Part of a small language model's weights.
Size: width 96, 2 heads of 64, vocabulary 6069.
Architecture: no biases in attention or MLP, attention and MLP in parallel.
Training: a variant of Adam for these matrices, 152M tokens, 13135 steps.
Each number is 128 + 32 x the weight over its row's rms, rounded and kept within 0 to 255. Layers, rows and columns count from 0. Numbers have three digits each. The size before them is the row's rms in percent of the matrix's.

# layer 2 MLP down (transposed), 384x96, rms 0.193, rows 312-383, columns 0-95
128:130151087125153187136069089161122120113149151044145167085107127130138160120126102162087140121132165135138089091107077124127117110151143150186137158084135134114124148123150114116124141189143152121101118166118169154176125081073066082183115186160173093105145145097132167150042125158138055135
091:142115110143119085121169121110126158125142088133167130076124127173111166102104116107189165128122138159100124137174131076147095207135145137063112077129092178084128195170087140126114115106107089102208115126175103131072139132111159140156164127188118123159120052122133121179118162071104102098
096:137162110127139122092076107105195177185075161102176135161135177104134115162133148058093126157155129127154217115106139145139146072074143099180133132167155131089159104153122118146067090110152157118143137062068124198113137083142103086118151171115132089117155104123126086116099147128113129102
090:107164088111082127098137077144139110126152154178145145107165116144127142179062151128088162123199136166138190141136091111134103182175073081130137088117149139156092141130089115102151124169080180122124132138102163181154124115108173122085066089117073135100154133068162144075181126156137154091
105:132101129157139085090104158101094161106088156131135103124168147086191079092122177150147094165123090103161149138136114167119188128126062138098158142173162123065105094085095143111156206127169142171116134125107097112140188132149142172122088133194127144107095151182126108113057122125069151110
088:117152131152128182189115127162105145153145091143151141076088081129087143171100154118118109147150151133100117147105131117053147143114158128159196099140143105155118125133043160141175101139120133136125099193050111133112183101113126109155077109088144217091124085086114155142125130128158167062
091:148140119158127114135115133116130169116101118157067113088174144124115128093132135111151122077101143109107134133147168131134129125121169161134113157126137101052140140133131150036137130121144188166130130142093082068106107121129130109081133097239157128142102182241122115099168064167106142148
089:132123099159074135141117127121110148106090127167075098066139113143137187087121152139111122069113091133108134145165157167175091143131169109143135151092125088034166142128128152099119162124125143182078169120154120106140128116155145117111112101217130128126118196216111104124108146162041144121
089:076150095138143075124097043120140103119168128070108179105196126143197157151107151145113171096162173191142147107147127116132076082150085143151071134125163127092132104126119101172138143111113160164099138093158136133118122118148119141162106088167089107150188150121126197114141141082084147065
094:121119095126117119066135102130092128162099104097190102167098154174097117122154163115118113156106133087083158179129115161030141149110107145182118147093140151160138148115209087148120096108119072159129140116165103104173132136148105116167095123137101135142109110041175130142123146114193213127
098:125183126127090122142143119094124104131138089059156139105124129110199174111091146117095111146128117154153147155103167081136176110112124157094121172188130133061098121192153068086126126099142157179098109159149100098121116138155102150120174072160158063069140139206088111129126140130159175083
087:133082148110060185060106155139126079171134079091140103118169156077147111097131119169121135091106168137167156121120096111130169150187146136168122098152133125134154044108168165135112087092152127132122153120123145131186187094118092155116148097031105095162183127167132136147155157096122130137
102:145118098101115152158082136165180108135127106105129127116121093092147088141165091130125149204013154105183117127122117115147090136089153069155101137099103155048165113108159155102136105069151136131076163106106122111122152155147167132169146174160177174127163178154154112154120124127080099094
102:084030144109139137086112156179100129113141138192131147128173164137059178130085122140102130057136142132130102133082120075173124137118127097135143133160147106129104098159141148136076140169147080131103146106157133096122161116053111080185131163159166122124126111154139155106149143166225095129
101:096099154150136102107127141181109070060091155082115101112173169166114160089154095132113148126145137093080139145193167157119140199136086139093094134132130139113123143109101114113082112125113099176108146176082082157132097157125153094192138145137108154182086168147161045168147184117107096105
076:120094124166096182092154108158093158140110072103161194116096114133117111170089164067106168151122176084160089136190101097091177139120124126153131093082191109126163115149158092120165141117114117140154114164123161156168118144167139141072064135127153136094121138084070105109077197107138119088
105:192105128168100167099132153133108105192167108124175146098093147138153084119148067084162128136152101088144131126108151120112110130104145108126119119153181114050101110103062099130124098109126206176175160148137082104098129130092123106156084113131132166111117146169120166106139111166232075113
090:063104138107111127074110109140163153122048097164118103078166143138110132098141144104128147123145144133095118127183101152084138140128150135096179132091142135080122128080080128064147152154154205187083196127201126095138178106153165109133139138110166128113095159188153123137105157134064093125
079:155125224119137134121132131029156142141091090136165127141128091106149124079159122157104111101125204152142144071064094155083097168130171082113145108140145072114185116092105092090170145143148119111145158137143126106146120153137075180155149098136162096085140152091142144139136066162167129150
099:168124134136183149126158159118101147008163120134148135121126119100125124147158140145195127161183097139102115122047153122061131120103087111097156129159103150153211157105112199138115078128145140117197111121095160138083145104101121113089150120138103093138105162094088123130173115109117138181
096:171145122116092154086164127154109132099173125146097148151052163111142149209071114158168134158142156106108155152115048169170085128146126129123142148148087105160137047142118153105122124079111150097066124117108130146100142106142135090163151150075159088042089107169143158134146185130132112146
087:089119070155211160090108147132150140113046122108156125113155176112128094105119122121183116139133126137137099101147182138096108185149108203120097124116206182146127083110114170100103115124128069138116172122089176086171176101148109100062154155101150117113101155086163118127156132088123120147
086:121091105145111096123125161145126128155156201132108109186174114123147169167099095170116090146173158095102112162048121081137132154134116186119171133097117102176176159150154081085112107149148115101148149102131089127156150128063120141138105064110146118103164103031146166152127150162133140060
092:128094132094179085140165132157128146133132166125145194209014137123105151114117129145092135107138153159121126141159113164093088086151076131167133136129148127164121055135153175068104172139149121095147117110158094155136072191093125131095105108149125153190131096083130107112104096173091136141
114:084158069149108085155162122125142110112128059086146117139123132104116131117127107142139153104191114102115113117048076172186077149179111142129144055119144132150114139151119125105167137124132163158092150134136145113079096158120125044169139135102145179101184186160141163121059176173110152143
101:096203142142152089118126195124147090170147086150166078167195146127141094130139148112164166041066126124143158119082183154158129136181180164103127138093102102151102121108121092075122109150173153118162137098135142108132059110095139139147092095115093159065117114095170101125134104148109131154
084:134118108118108100126110104112104126154121153097079130089106100165160214137098161106116107085118049143113153128186127181143083146135172112132161117137112112089139168148106162120143148090146148154116121084160138078142117114138163106126138118218135139152140191218107107079145125161035115113
089:092136179128139118111201174088163114090116216138073138131150114110111102157134139108131089120149097099163075085158179084144196117147136115111107135185105117168128126120113143146121156135078096125115076130122096158150118090116166176123117151026162115135191123151130141100152175109128079097
081:140120145117153182148128121125175147162156101165146106158048161090107115138160154173099183125113151097133167133093129130149171175090147093140097129106118137112109161101099079130136163128081118171147083107113115181161099160082156124162107138095084090122163163024111178073115122058156138122
095:114156183139158217135161088156151124124096143108137150154085077147107119136173134093075145148195137130110167129113080160143106195124169160133114151117130150065143141160111078180132132121105086091160122088102104106120122166158116076108131106180118171129127104139082138139121091062041132153
111:144092165118119107106181094055160122167044099146163146213090123132147092138168099131131106083096190134136107104089113168086145127160127141123080145121158105089136135111117124135176102155160176152174123081161098169151089141124114087085110171152085099127132123144138177056135148152108172116
096:129146084117099093133112117106129110109160101094111121108149176126113113145158089070152118146170162092142117110202105187126065153041132124101129127111132167181189131128137148123093109110103132120135140186100184104148180147136134158119182113203125091112124060120163118135175135083178066112
088:128161083145087139084125118139118090136136104122151133110149144180153090122121133113167125104168161144145115141076100129097159122187066110134097127213152126137121075165105118106173108149148142136115105145055051120036158169116128089096113170172108098170114205119108135112158150191138125130
079:130140121141097089158108142120098100132167098127151081145117130135102145171075135175123096206153160093118146143117123145092123102111108114126076111112128126050078080149133165100050122131122125143132157174098069178101159180159161111174134113157163125180092139217106138096094162140097175163
086:138129109123102126153147121126124164122091138163108116101122124146184180108118141113128132063095060119131157121172129153128091149141126104138125146112141073031154116134115149113107149083112165196119171116178118102127133099138125154107114115225156091114105180250131123114105103141066151130
114:131145126134102123175115117168084095166162104126056153110129149181129092134072144146121125115124102113132150188176140173115157147158150096166165119197133129194160097184064163090064103083138123143121105112135140131111128115127130184161075115086098105141059161091134150073070148154129157123
081:151132127128104128114179156147092132151153127165157160078132146074080162156087126180057105126181129153122103069084115140133076101078108146118121122097056173091144103169095119168091140143042122149168117092174072107195110147140182130168133168129163120133151131094152145157126144148150106133
107:088094096135121174100154163157086139124117167125079069096087098113079136164077103148155134152101143154096134117106136144124150170119196114145096130121124161158173042137160189146124139114122119127078079114109183166165147121141138142198092139138086084101161116113171138113161124135134048187
090:167167084140156141119112134189105111093106205119174101148116135135111100152093089161165120154163126139096110105127102083196107094063158134152182113085086161182146134188102152166115127063147135086165112134098138125118114137154091071140180153098156131117075075089157119121111161119123092174
096:130134094083161124159118125138148084132142068147183056135167091072148109149113154162166146128162149133133093061140071128098138149142167100157153041101099137168118062148180121104110124072126143137176111077180093131122132131116093129122115128144135088160182176101182142132113152139145189113
084:165136140166179053113148139135124163073117121116127127075130167129136108081158074149157119123105123093141189125101119165123114118130168163116091124109118158196133122114151142110155077129115092167108118160128102193153127099153082148099179204188082160142114103028125125110139106067144146131
112:137064145148142079141117162144147200112202136090115156171085148123119132122121122179152115145101218099192154110135071063177115129121079147083165105114126151115117122131122160136136130107158106110105144102132159107099153116138164074138126179106122180139126120084164118135056097085075093158
096:094138137134104178101151133148159071132185115107069099119085170111085154114125148097109143111131146123147100139115108122138172089129138162162167138121173091206049099096135153129153167121134185162135074140122123080210100155144093171109153155130121087099122112068165149172106132082141085079
098:157069156127095133173110184140132109110143073126083156140174082120100135099140177189100153142133153109190090154101064126137150126121151133105111133167107091156232135171151102124132070117136087159106153131135089133106143137104146179090139150163132125111077162081060137097186136099111149150
098:170076096143178101158113140174155206120143114123144107111138120105173125083172133151136165139106172159094122169118100170150067076106181124105117124108193120178147115122131135184091125141171150126041101094135088122104100118141139105114173151076148144156142128063139071118111107060111133110
105:083140126093105130123080112132117053155201058131060154106146116109146138073104148203084155141180130134107117160148097147124124124118115142103146172144132138108167146078116091097112127097164097182076138106132148087178141142089139181144113179125105116140150080138169100125097190155194120147
112:151096185129150096124134119142138163154086191097161095148138150109180124147157112165135164121101194139110122132169118172111125070122173127161168124132148126067113143119121151143053159085147086121136109111167120141136112090073172055170108107092094170109126082173122086152057081090164136150
093:123078072173111130151044111179145105138105151124155114183128101154094147156183074088071111139125125138128133131137176152106181079152133167176160170090133159172110062131113109068111165080132099153148160142106142129158129091115131185187090106155142116114111159078106099145120117113176141095
119:187156079124136099110162109103153130139108099103164146207134104207158059072089130109105130123150144125099149048134146178123073125148146166076111156114186112113179172139103128126125128123080156178076120121129125103167107158154085136144143119135135123083101150171137120176135101072107090168
094:171111143100114100125127134140112131154202167086107105041087096179142126161106149116109084124152162109123127099148116131139145149132145106132158113139169071139064161188161099171120161137172135123114164138146176084112147088108125117182100135123156124148132104116083030098119179093207146096
100:130127141162113137125178152131148082120124185118083140115152146067121086132124094121089102102152167076138135079109205107138149102134176118133089118130134108188192153101131144117172124174112129110112093072115135106116171123187140118100150164066134106093190100134136120127227067178121148136
115:135118080153124165169094164160074178143143150118107149118081148136126126206101216124120120095119127101103150072133076115099077141104178141173169163111121149109163084116171163172113154131114114136135084139138072125185169118166076107109150130092119098109122126151130130094127075123042166152
132:093091111146144136169049141080160112150094127123122148110130132134069140105092171129134161074147167101142134115142091092175099127092110153141068067111149134116066150075176113150157133145149073176163123142173090134100152125139132169135156158174177156063177197131119091138117120123190125103
081:110130144131137160134098102130115085121143126131145142156109170107143116138153116098124108131105179137092111147076150069098164117160149081083130081100129159214103164101150174104111138138094148154098108152068090148128110148171188177146097095149157171117160109013134119176187121108170081139
101:146124122154154134094112096113075142093137164142085173129084088178133175103155153162110098073138012194104163149158141085103150153098193114098147100124068098110135142102105147154139162157144114124130155122179146078109129130140155082145116160141139145122123210165126105107113134131054135122
095:046152149164077166153198146143124099157087107087115090122067089113163141169149060121160066135184127106117131061084163155099153070166130159166094162150131110152139127093109106076122145103186137128111145091088132126120167122111142095171151139143151116180166097129127142166149113171132135121
101:145135107138085114122147117087106186116096148141106114075122125141127183083112118111128124087129058157119116117156131113142081114117150131171147136096170098020171116148148166096097194130093155180112134104148124133144129142147139108095141126196154116142137177235150118123100128124039130148
090:167092115154166161148125157190146079119145065142122135120074094129184083179100151109079171160137082095108116117186144115055175078100105163180141176169150128104093115161124078184151067107100115162119150139108126144126107130085112142172137121184102104087153106137131135124108172122112160153
102:079141132111081085138125109097114140166152125095186173121153077191121133089191148152129108113145105116118121099115170125134145099158122120171087159136192147090086140167122095148126181179142141190154169113120080126051094149085126063118115137160100128123149109106141079148083121167198095164
077:140137145142177153154147124115157093146141105161088126177133191081127151123091152133139123112117146062116167102110078118047124145125094145145067122158088192120083120164155110106112067153123180083095111084166102165138151105159135189142132162128157065199125130122099112091118141091186140092
083:127162138112108107103103158108111139080090135141111084114139120109163203144114137070129137080151078137119170100085167075113148121103180184140103112078157077069144089152126148088120133127130150176054157120201107148111126088157103137117155158196166117122154172188143123144141097136079169116
128:164112081111125166124145161167095124121153154171100130164158121149142125159103056116178123165056142146080157129116101079158110142085115137147089084153125124102123077153128162129179111137163144089154106062151178103135126113153141186138130087175143065128091166154067097142148169145061141075
098:155150088178122164168096141156112187130110132141113118141124079181095164108131141052129103126111115179123105100124115118184086101101167163108128150144169148216111092124133101072096101101132156139096107173148118119069181129156116124111201075148183089145098103097126127077180126157145100141
121:159098086120110135089119135138145169089150120192177200046107083139094140156102145139099115156116110121137109137175077148166107123104168094139108137133116140079122151120189122138131196117129205135112161140174163128125148175133101078092086151085161115142077116188108137085117071150085143115
115:118161175130130134130130069149141119196081137160152142125120090105032143107147141143165114149160116179161147148165100143172143162083110115147131139163110119124141083149114158140173108089089087112101112129060176196115115111127100054119112059067106143104151137202135143108141131174094125139
115:107121111197122175126131134092138096109090119133086116136178155117089114127109120045139133127139083148134090105119130154122102079175134197140156138099195127149129114130113123110111070139104143148154134100146175165141141093183120105101132169218182053158117129130138145091109103117099217093
105:120104069102149116114118080156146136127088104053094104091141163110167115109135175119152112151148175134126146151149070128131142120136085175136081147185152065130117051117116141130098061122162119082109175146122201144140165092112149085154149181093123133149181137165116143106138136149219121114
106:117169094191109110115081161144118120126150163073085164127152130151130139177130100130130184137064131136124147173151234125132101127076176052113164111157124116129096107120133093156089145136147135038141136075080093100095146116150131120145084121159135162122100116131138125169121081193131103156
087:146138086207172108090140140143123131151106183110100158093128112079077140090135123115149127190150133096184112060143093102146128110091168172102183136120096142179157107142136096162097112127162144069151121083148107173086093117162074145101158151070121096201191111107128155144121139123110118093
103:130118150123110107109109119154133065097116109064116123136151150109099131107134131121122162218114150124148143184138098146147140140139100099111122119115114190254090119153121159139069145121134115144133136175112133161135144163127106145141107097086119119150067092016140107116137140098211108157
087:120127150127117147139134133100131085121043123145102124175109215167131124154142084121088153117139144134134137126086092134121102125084156155183074136152133100047148127124139109098155048101148099122158119127151107175127136159076094093126128194184167166153190104176143167120090086129157108080
108:152144059148130140135133061198113105170125070118081136104109137145141136141147146106073132174102051098130122185153077117129137113118138076161155128130111184100082156167167170205149091116116117176141101102187124100100182140099132115122090102125154124109135115152131095106200156088132132156
# layer 2 MLP up, 384x96, rms 0.238, rows 313-383, columns 0-95
102:127127173141091152100083121143087123186149114116168107121116118198153151116142115165127131140070068156128159112164194184127032165136159100133105114161131046112093143106120174126105116126147125129140081081121129089114095110133130102086071128129084153205146180138143145141168135167086136141
094:023106193123147158125151108114133162092138097161068178112161150103109099157061145139084116045184088160117127159149159177139132142062120102116198128152166167096133148136141143149146122134123131120142111167066117159115126163130145138110084135151151169130104112147122108142107055123107105160
098:060124130157091140131164131102142095064136127108071133109126137163120165032113089114126144130160093179173170115140158149079093092115162133148140184084126138114078145127105181113065177105206093165103125096134166127158120123112135111113121088141149120109181159147131123172096114167087180142
106:172147134147137087134119080083121139091089144141148106106190127097085127095169098120127145131091100144160154141169175181210077086113078063092119193137154137096094122122173193090109146136130121099143107101131147107095196131128103167155080075154098119120142117155100130135090154135107114194
092:115091103157107131169095161137077140056138124108129037081161125095139130117127071179089167155128134108098115183133109175185134103161111114123196112107136119107146193172115118123092146096107107100111124139151156189164082135110063095171106074157144175129125119153103126149090172093131150137
076:161123121169078144111129132170168122091129133088117143099131104131112136033070147072160159135112156115039097156171153118229129101103121151143097133127143112101173198138179081119107126093146150143098127132139146083149107082121139077156121163137116147134103160160168127106130114175069126102
069:087137138129122055092087117148142159141112118138096104096120131147159219060078119109131123125157094110139097163130159132171104111144113156135127135098155131103202171103105157093120147065143157203057129150175175078142134110119093119091083095137141171112075175145134135119162119150084087114
102:112131109095093169143053150165108096132092082103130150133114080168170154117105098131173134139108048157124159121127173118148090134157210112130174166122133101117163170103124153088122107137104126151126182091128104130065113100117168083113142119124098157204087147147150137144098055175095180141
093:043131134113134127077097099129110147138154134089129091087077077089161144120110141132152143105120083130126076174183126137220155112133119069087207147144157152130088133098152149139152184139106135113140174139101105068073159115097180152135086102142148148090134121146125133131183110091101161093
109:162078135109110115121120139131142189086152198190094198151165092213126128151133096116097115107103120099120129160147108154156130151141127099157113108121085106089093084170081154092115097121143148118134075100114145173136175130193131183106052153135070137143065129160135113124084139118085128152
093:057096139096057156147162128099125126101143169087092111101119151099146153118136116092158171140105137197170106121148160176142134107090119116123087155191159123093120131098136120107118108084166217170131132162139142120137126151163122164081143093106077158109184139134204053106102128152084104138
105:072114079143157093154174091135147127088078152121081102145150172133134085110159113135108152127136123163091107134190102109097117129118080150176080154151121132113152142117100147101087202159097155163111123108183123189139147082075103095050101159122145150122134150152163128149043076142131138179
108:138093116144127174107123149072148150107122122087112130099138127169131159072163093169158163135107100196120137148143094148117127119053165091077079084094160172103144147136151157118085188128132146154109199058151103174121110157127139093130129095142121070101178193137127173147062166123116137110
106:092144150150108087095133076104111175103072131124100219116132126099151138156079175094084112116139109115169123176131115056085156091100133097098155124084136102102152184138159144131120183091106217152114149140128109063157130114160131088112116122134143160128205121131139172098129064136140135126
099:148115137145093105136067115092097126086178145145112104131113073176138191101130090119124131126116115098103122141103108156125164149120109104068124144041132094110115176089139142142123205162214177106133174147109076098113153098201161096159095151117098169151131119134077104157108101183105126118
107:110105149138146095011099135150152187085078149118072198128175124104084114081102104144112145129106146174078120185142125145147116167123131085133120137144107150097139172094139114170056164117115147098139121133123191152146173081088149086118085135139115145059113118145106136142132131111107154176
094:108146132155109117082134108129082136126080126131134081101099054130086219119131146149132188120127069116135181143196141183174099122124181145140175106131111036107148126115126074125103141072138112148137186150139147084111165077203147105137118138148176113121125151131093124128134126135106098160
089:122127067158130139077120135170144196100118113117158063118111121104118145085149179144160190155056126098091082144139175108161148116126113069086135100085121124087136123124145082146079148117144145128097173175091147056185156117125146156130111184135154117127146101135126204093152179092096115130
119:148104095120112084083135124172142129140129225135125118146090147207157129121122164153140114118119104165052144160122147188100094123194146149098129090116075115125189094138086154097112179089099156160121128148184138161125116150110200129132095088120128091130113175138052158118085114132113137122
104:048105164110096127095176089137166179060109154088102188129154144203140103160143155112052137115096069128162210133143144141130071138103138107086176100110141111123101141126170161128094129149119139171118136127119140162130131172098208141086123078136119133108124135140151139164093086108114139117
097:172134141098074143112132101140104157090120178131111148144139163111168116087172188110146102121125118151112165194118124136155163129135107082197186121090077116076115122119079143165125193103100226081108124103188080117115103173152190115123119093113132120106133133121145101130087148176124140081
086:160121122129084080126127093149113129108155133097134130127111148095210078155122170063212142127146143110100179090191123172180102090151145101099084155084137123139100186137166218173106118132120105112105153076136142085178113101114178131129107133162143104136142130131137133089136064143111167130
102:100090166194129093088085077162154183126100184181170144128171166177093116114103166154094079119160091173170124179145153078111105169105108089099163150074069122091149153146122128095137143098139199108109111101182151106132114121114138108121107162104094150187114135135134113071122112143149111113
103:123134101164155056131198115141089122136153205171156129132155115170120098084100105171071135128115095143134151148149092178126063167123101123070144110091136093138116114184085111097146150160104167105127120118151088166094095127149141124065072113118155185090141167161106084093133154192136142143
103:150116169100102150105069097131129192122131128107126135133144080141211164078106169157137148109045120139073110145164134162121138132194130093090175052096161118072135126096167173164088108165137175101154117101145135077103131098122174145102133129159073085110115125131129147102078140124117163105
068:141135122103123077108105085146105163149139138135042169088126118142132130123124144116114136102123080093126135153181141133170065117141118069103144153101116103123189152104140121150102118148115077143165145125183155029128170109122196113134103125155183165169111139154036143087164149121079154092
102:152112070137105132164088106153091122147123086180119131109128130178145132114087158197114206116125085097119103151155114136150106156158121108123124127018149155108130149118043131139110126104227122115095148118112131160121092135180148154113078140114100162192108140147158103149095076155132147145
086:087156149194132071103103130122170110182079117121119174082155105173100178122058147059110147155123115127114117179149109107160097185166102158128129114134192088113129163151098161086131090135119160129110134144088114105099160111195080125074116134139213150135127130130168147090161105107090133118
102:169080113093116120125167150159136121100112143098135182125108121081116167118065129214141140118131083122100103143223127179168077132056165087117131097162083119100102171124148120094144197130073113102165125112134137147096119119122106129131095105143105109193154135162161103177175092152125115167
114:123109123098057149100119143137128109104144222075079183138176120165124087112126183133104095119112119094109136173162140130065115155096140064101093152168085102105185159129143188164160114152177112103178136149114109131159112156124102114096114165174132140088159102147128104166114134192113074112
102:124121117132127103118154154148103106153156097094114140075077116191136181135128135155160124102043126181081138174122142136112118091117163089152130093138166138107090143155136141127103192090070157138157094111151105157110107156107140109120072047137158173094150120165167110166205062114140180123
096:106122107132131132145136131075110196078109130148084202138115081115125136180173178159110135073105106155114170123186139115106154143101133097195118137070105115094079127115129106105108136144102117120110131174143106139152114079175203150092125126190148160119077147131184092109171081095069120102
095:158118107119108152140184126074134110119148150074109140125130162171122129129148095123156140071135123108145128104129203119083107105112192120192105114131102070115137123070125163155173105110102128193158075111145086081157112108133142143019132146132178188112147137141101092120176122115097184091
068:132130181098164121101128094089096161115112149178060092108136116146132145115096107139150120104057108113129171218179195163167100147105130117124112094147083130106151157110130102085085172039136163140094140116099116058088155106116114113126103121151124139089125180149127199155156142147098144132
107:073088109127119163100141124182120127095122102135169175094098055180184171088126104097194104122069071153157159122198121192130110131111091091091136119121135144117128109100170149137090152150165102131155165086148130145105201145101132110115074086125153122167114137143130137101167102144099172083
097:183044136115118104090161101131146163119140173117149143144100096168120170135110132179087140140148034173182087122168187146141137110087134111142169091129112039117095186126108086097093147133122096142120193115138124148098162156138138128153090119125119151150147114151088147148054097127124088129
108:113129070152169124093114207095096171117074152090124162125155122121144156122085150059176072145092091142147126159155078098146078173094114087086192093135164153098092142132144153114120171128156159147157181061174162140181146144122119106129083061144124118148113132141102128089129151122123134099
097:128115099178054093144134080093129139158166164144129091125124095194172108077130103133130126112166103112190144140155141166175091123115096135125136146062130091088072141166125147106161220110128096177121157099131120170149123127127108192101099124118124115153125110138046162120131150172108088072
093:079147143177120127102126112105124134137101119148055136159122071140133136125116195061131153068117149149124142143119149166164143159102139124171129080158155104103072121105166093081130154109192144093148095177138126118133152066125179080135107204169165139083158145153110098095175102086092117182
088:076089163068104184073104127166093169157147119063125098157116161101136171140161159133091178168091122100145130171175093146123102166165117051137155103127118106085142139098137182160121109072131151101164135118168167087095110156149129058119123051104163123150131122140106110122111141159114147083
110:125092166158145149126062149068133153111122132080097131076119117164125181119142179134116102092081118061162061153161139154183112156077145107101199148135122109091166142133089125118158153083091127225139175131120165102126157153113145110109130119126130139174123122149173086075086112096133102098
103:064107144122131129113182132140132122167137135134082158101127098174147154131081158169075130134134089131084120114126193106113101160082142137118165143137107157117111110065141163067094170077129172120048153119094110081132134135133147132089138156159178164138052142168053159143149073188123127131
100:056167127162135137140122164131099138132097133121106098114104066168218153140159122130148100104110139198131134186139096154101139130181220096086110082154206141098133159141170155100167118121141117159108096116124177086138140109096151138147064118157127121122114135138112074112117077122128075170
098:188130141131132132061104060141078147146149107180152124146126127118125173133115120192116137132112120124129113201191095159158126200144115062108176158048102119113119160187047104136120137122125081117137146114142150040124110126115120132106138134135074149136098135125120162102086111108108163095
102:087108151137169140097106123117179144086115102104104170103139169126098096066119116198090100125157098105140121148161185200172067098135152099087140167152108093105107154072131088108126134116167085174140160197115118110152158115071105081140159145169081106119155132152182083151091122122134113166
112:174133166111172094073103138114089182105150163117138135092102073091155164111107146190165119116152134163112120182201174140173120128142159099142150120134078135106149156145124117147084152052114160115080119118108098057148092081154129096158100111126063169079088165149095123106126147115126109078
101:169086135127094115095128114083154165074120168163142121112147121134174200056082114145087102130108078126146124186097138117140130115134113094048180187114154118097109132085139175075159149121122223156100129073133107067151157131116142151165103089145134138111131149139160147077120168123127124101
110:107151123126131090167148123123109178139054154105080147133173133104089093112111105147110114093079119196107154183153182137179121100101072099145152110145130124101125143118146101085119114198071160097139145095167135158114143142132114143112073085159206160166161126157175125125073057103135116164
103:143117107175122089144119108129080118139150124121129099127120087073138103104114120168090161141133116133103088136119139122128191172178117123124149089057108148112124179138090172110127241187140137090026190163143128143105096126121142137110073104154172132102122154146118149167122051125127113146
093:172078158160112130119166089079127203096092194175102144120118077133150117159144112131140117132070128146154122167160088194128135119098092126113172094176151129076116115135098113144081150124154156148118133156129071187143166146158175147171081112135157139083114116139138118095035171082129107148
108:151125077159097140118114139158149107089147161101134109085189164106199143070135101144146128124115146208084129161114144138153152121159092150103064103118078154105092139131138193161106186095164154094151162130198142112134153120128112114052120063139155052098120143152119147088127105118102138109
123:144107142112149052100084101098134174181066155182129168096130101176159158106061132137127097120123139139134089155171112143153088116153167092025139116138164162101103100138105117112143162158137193200150138137101106067153120099107134155107088069186096129134155138163121126128108124114144126115
093:136095168176062137170080154101141105136141084117077135100111080179152137138151148099141117138107123091129144174119112194156094122177101122147135156103134142119111171115166116156138120112192061137163101192083082180121136150097085083149100108123198182091111115154106121099079063128125150127
087:148111072105123106140120076110054165093133138136088177110116165109116142133139155103096106071148064192156162148188156147129119165119207073116130100075091107112122112135096198147134143142135156131153116155174095084083130122174159103104116133161087120142130165145120100122125087153081196096
096:110145092096089084152087119111138125132099134133101063115160117148134171132167121105173118126125103044154149141148200111108085144154098170166087205077119124095185171120133105061114127113170100130118130104188137108085141066110110110119170117121192149179133134149121165094085097163110127106
072:148100150148073109070154112109105145096117157153092123083150116163148128104106133130216157123137117126066103115056151128128126064090147112127098147090116095095196164129167106098088148113160205162139143118141143132138102083153176078085075155153151202111193146168121149119122109119134126126
090:113154205168149115120058123154136149171126119126091137133187100175137088110085116157101193117145062095158119120134136171146086097083100129118139125128165148099099134160077086135104155133162128226109095153109133139129147117039103141158105121176105109083165094174147126116084160119114099137
097:140102167101141152079099097137183181081158134125162119114114117091142108133128157168119154140183119120106088152155132130073128150076094082132162117099163147072106188110121113087110151147182178134122169135193132153092113117092201139136094112149140127069124099144150116133101073056154050145
088:111103138136140096104133061145042124162158120071175141064132137175096103115133117126192101135140128175101077118154153163128118162079190120131156114136129066120161123122076126121060136082108143152091141155114099181150083172113111097051091124127119161153148136152155171141162102130135175144
076:155135145129154123140109126068109177080088138182139038129163153138112135096081123131121151093083074086100148154144151108104118105128145147147112117125145067102145090084180089123088130137146186137081168121167082109130163031129087169097158149164108116087156194172130146159135126134116142144
117:098142135166091068137091038123137169088145170140124156134118122144115160131129128126112186092155112051177100098195142150143100131145128090068177147113136097133164119075136128103111100125152114108067115188136082101107136153148162107135135104138129153182178143146197121083077104133108099174
094:182088126111139145071136087183110123161150170127105128148140199152147068154089184218070080120061146131113145189131101132173074172133128159121145076122138122107142171163093137156134124172080125112149123108136123139145102132105129111138071120100079180122115140161122154149089092088134105108
104:124151075138116089090145112119118111123129137111111116146170193135119122103165140141200167107136160118116166178114106190128146049148118138109124105120126124110073120131132146087148115063149079112168119055178147049122150145147131128100088115138115126097187159154135178072115075112092202157
106:142121098140160133117173047193130151134166163138161157106050146129125119089130164199138134111159108143111148152206148171124094122075129092096118101091062088127155157109163130121146144086100128142171129173149097130083128115153134069138105126111122192164149201148115125121095103156087096102
107:155088163110115135088111139121114152050082222173113126129144163085116131108127125124118128110112106171095155159105165094157162124113119114135111126086122068110174109105188124166104123125168195076180118157157101103104203101174128093097100161151166134072187133151138137112075138154115110154
118:101120149139106108104151140129103113117125164082143096091117066114131178124131081189152052130032128167115109185156180142120155179112133106102125156148155064105117165145133133138107123134103161126083160171147097120137140074076135078120111094188128128149152118144114098187174206131136118164
107:118101105146087119090151129108114116132099140160154118141127139177138134118182145121162122176059050122137091116143156163128102125124165043078198132081087118117120086091201154104103182122185114133156127114170122146080141151142213126098093110150180128146106170149108153129098137128105076129
092:084126149102130122113198090092101181059074153135108114116154125116103154146190147071125125092116105148134183164136157151107135146095101116183099144129175068084132136081156154132144154127151159133163065157107149137128229136143102144096136075132081109098162102133102117130115112170111197126
138:098106145149110071114183090188079111100097088112088138137129130126127172136101179107151134153098106108141130162220119185113088151132165088064133106125179151130099153112153210164063129100163096156158125148133167111136118151123142112104095080133134176161069141149139140063157111112147123101
084:086105075189092108159052189146054123142117116075138131074091109123143157131142139135169077120100146108120155134189126087183130109156181103102141127126176135144120114143140175146126152084136131155076125160099092099115073118145178147177099148150105125137071148125117120136166172092085135192
109:126051140187144097152082122120074131170128091148108136098113149121184158156121151160140123104125105147089133172169209116103100135167180151096083091022104137118159173130123170110117165125101086120101156150114090108124135148122181120076123114141166136154088123149092156116180094089143170122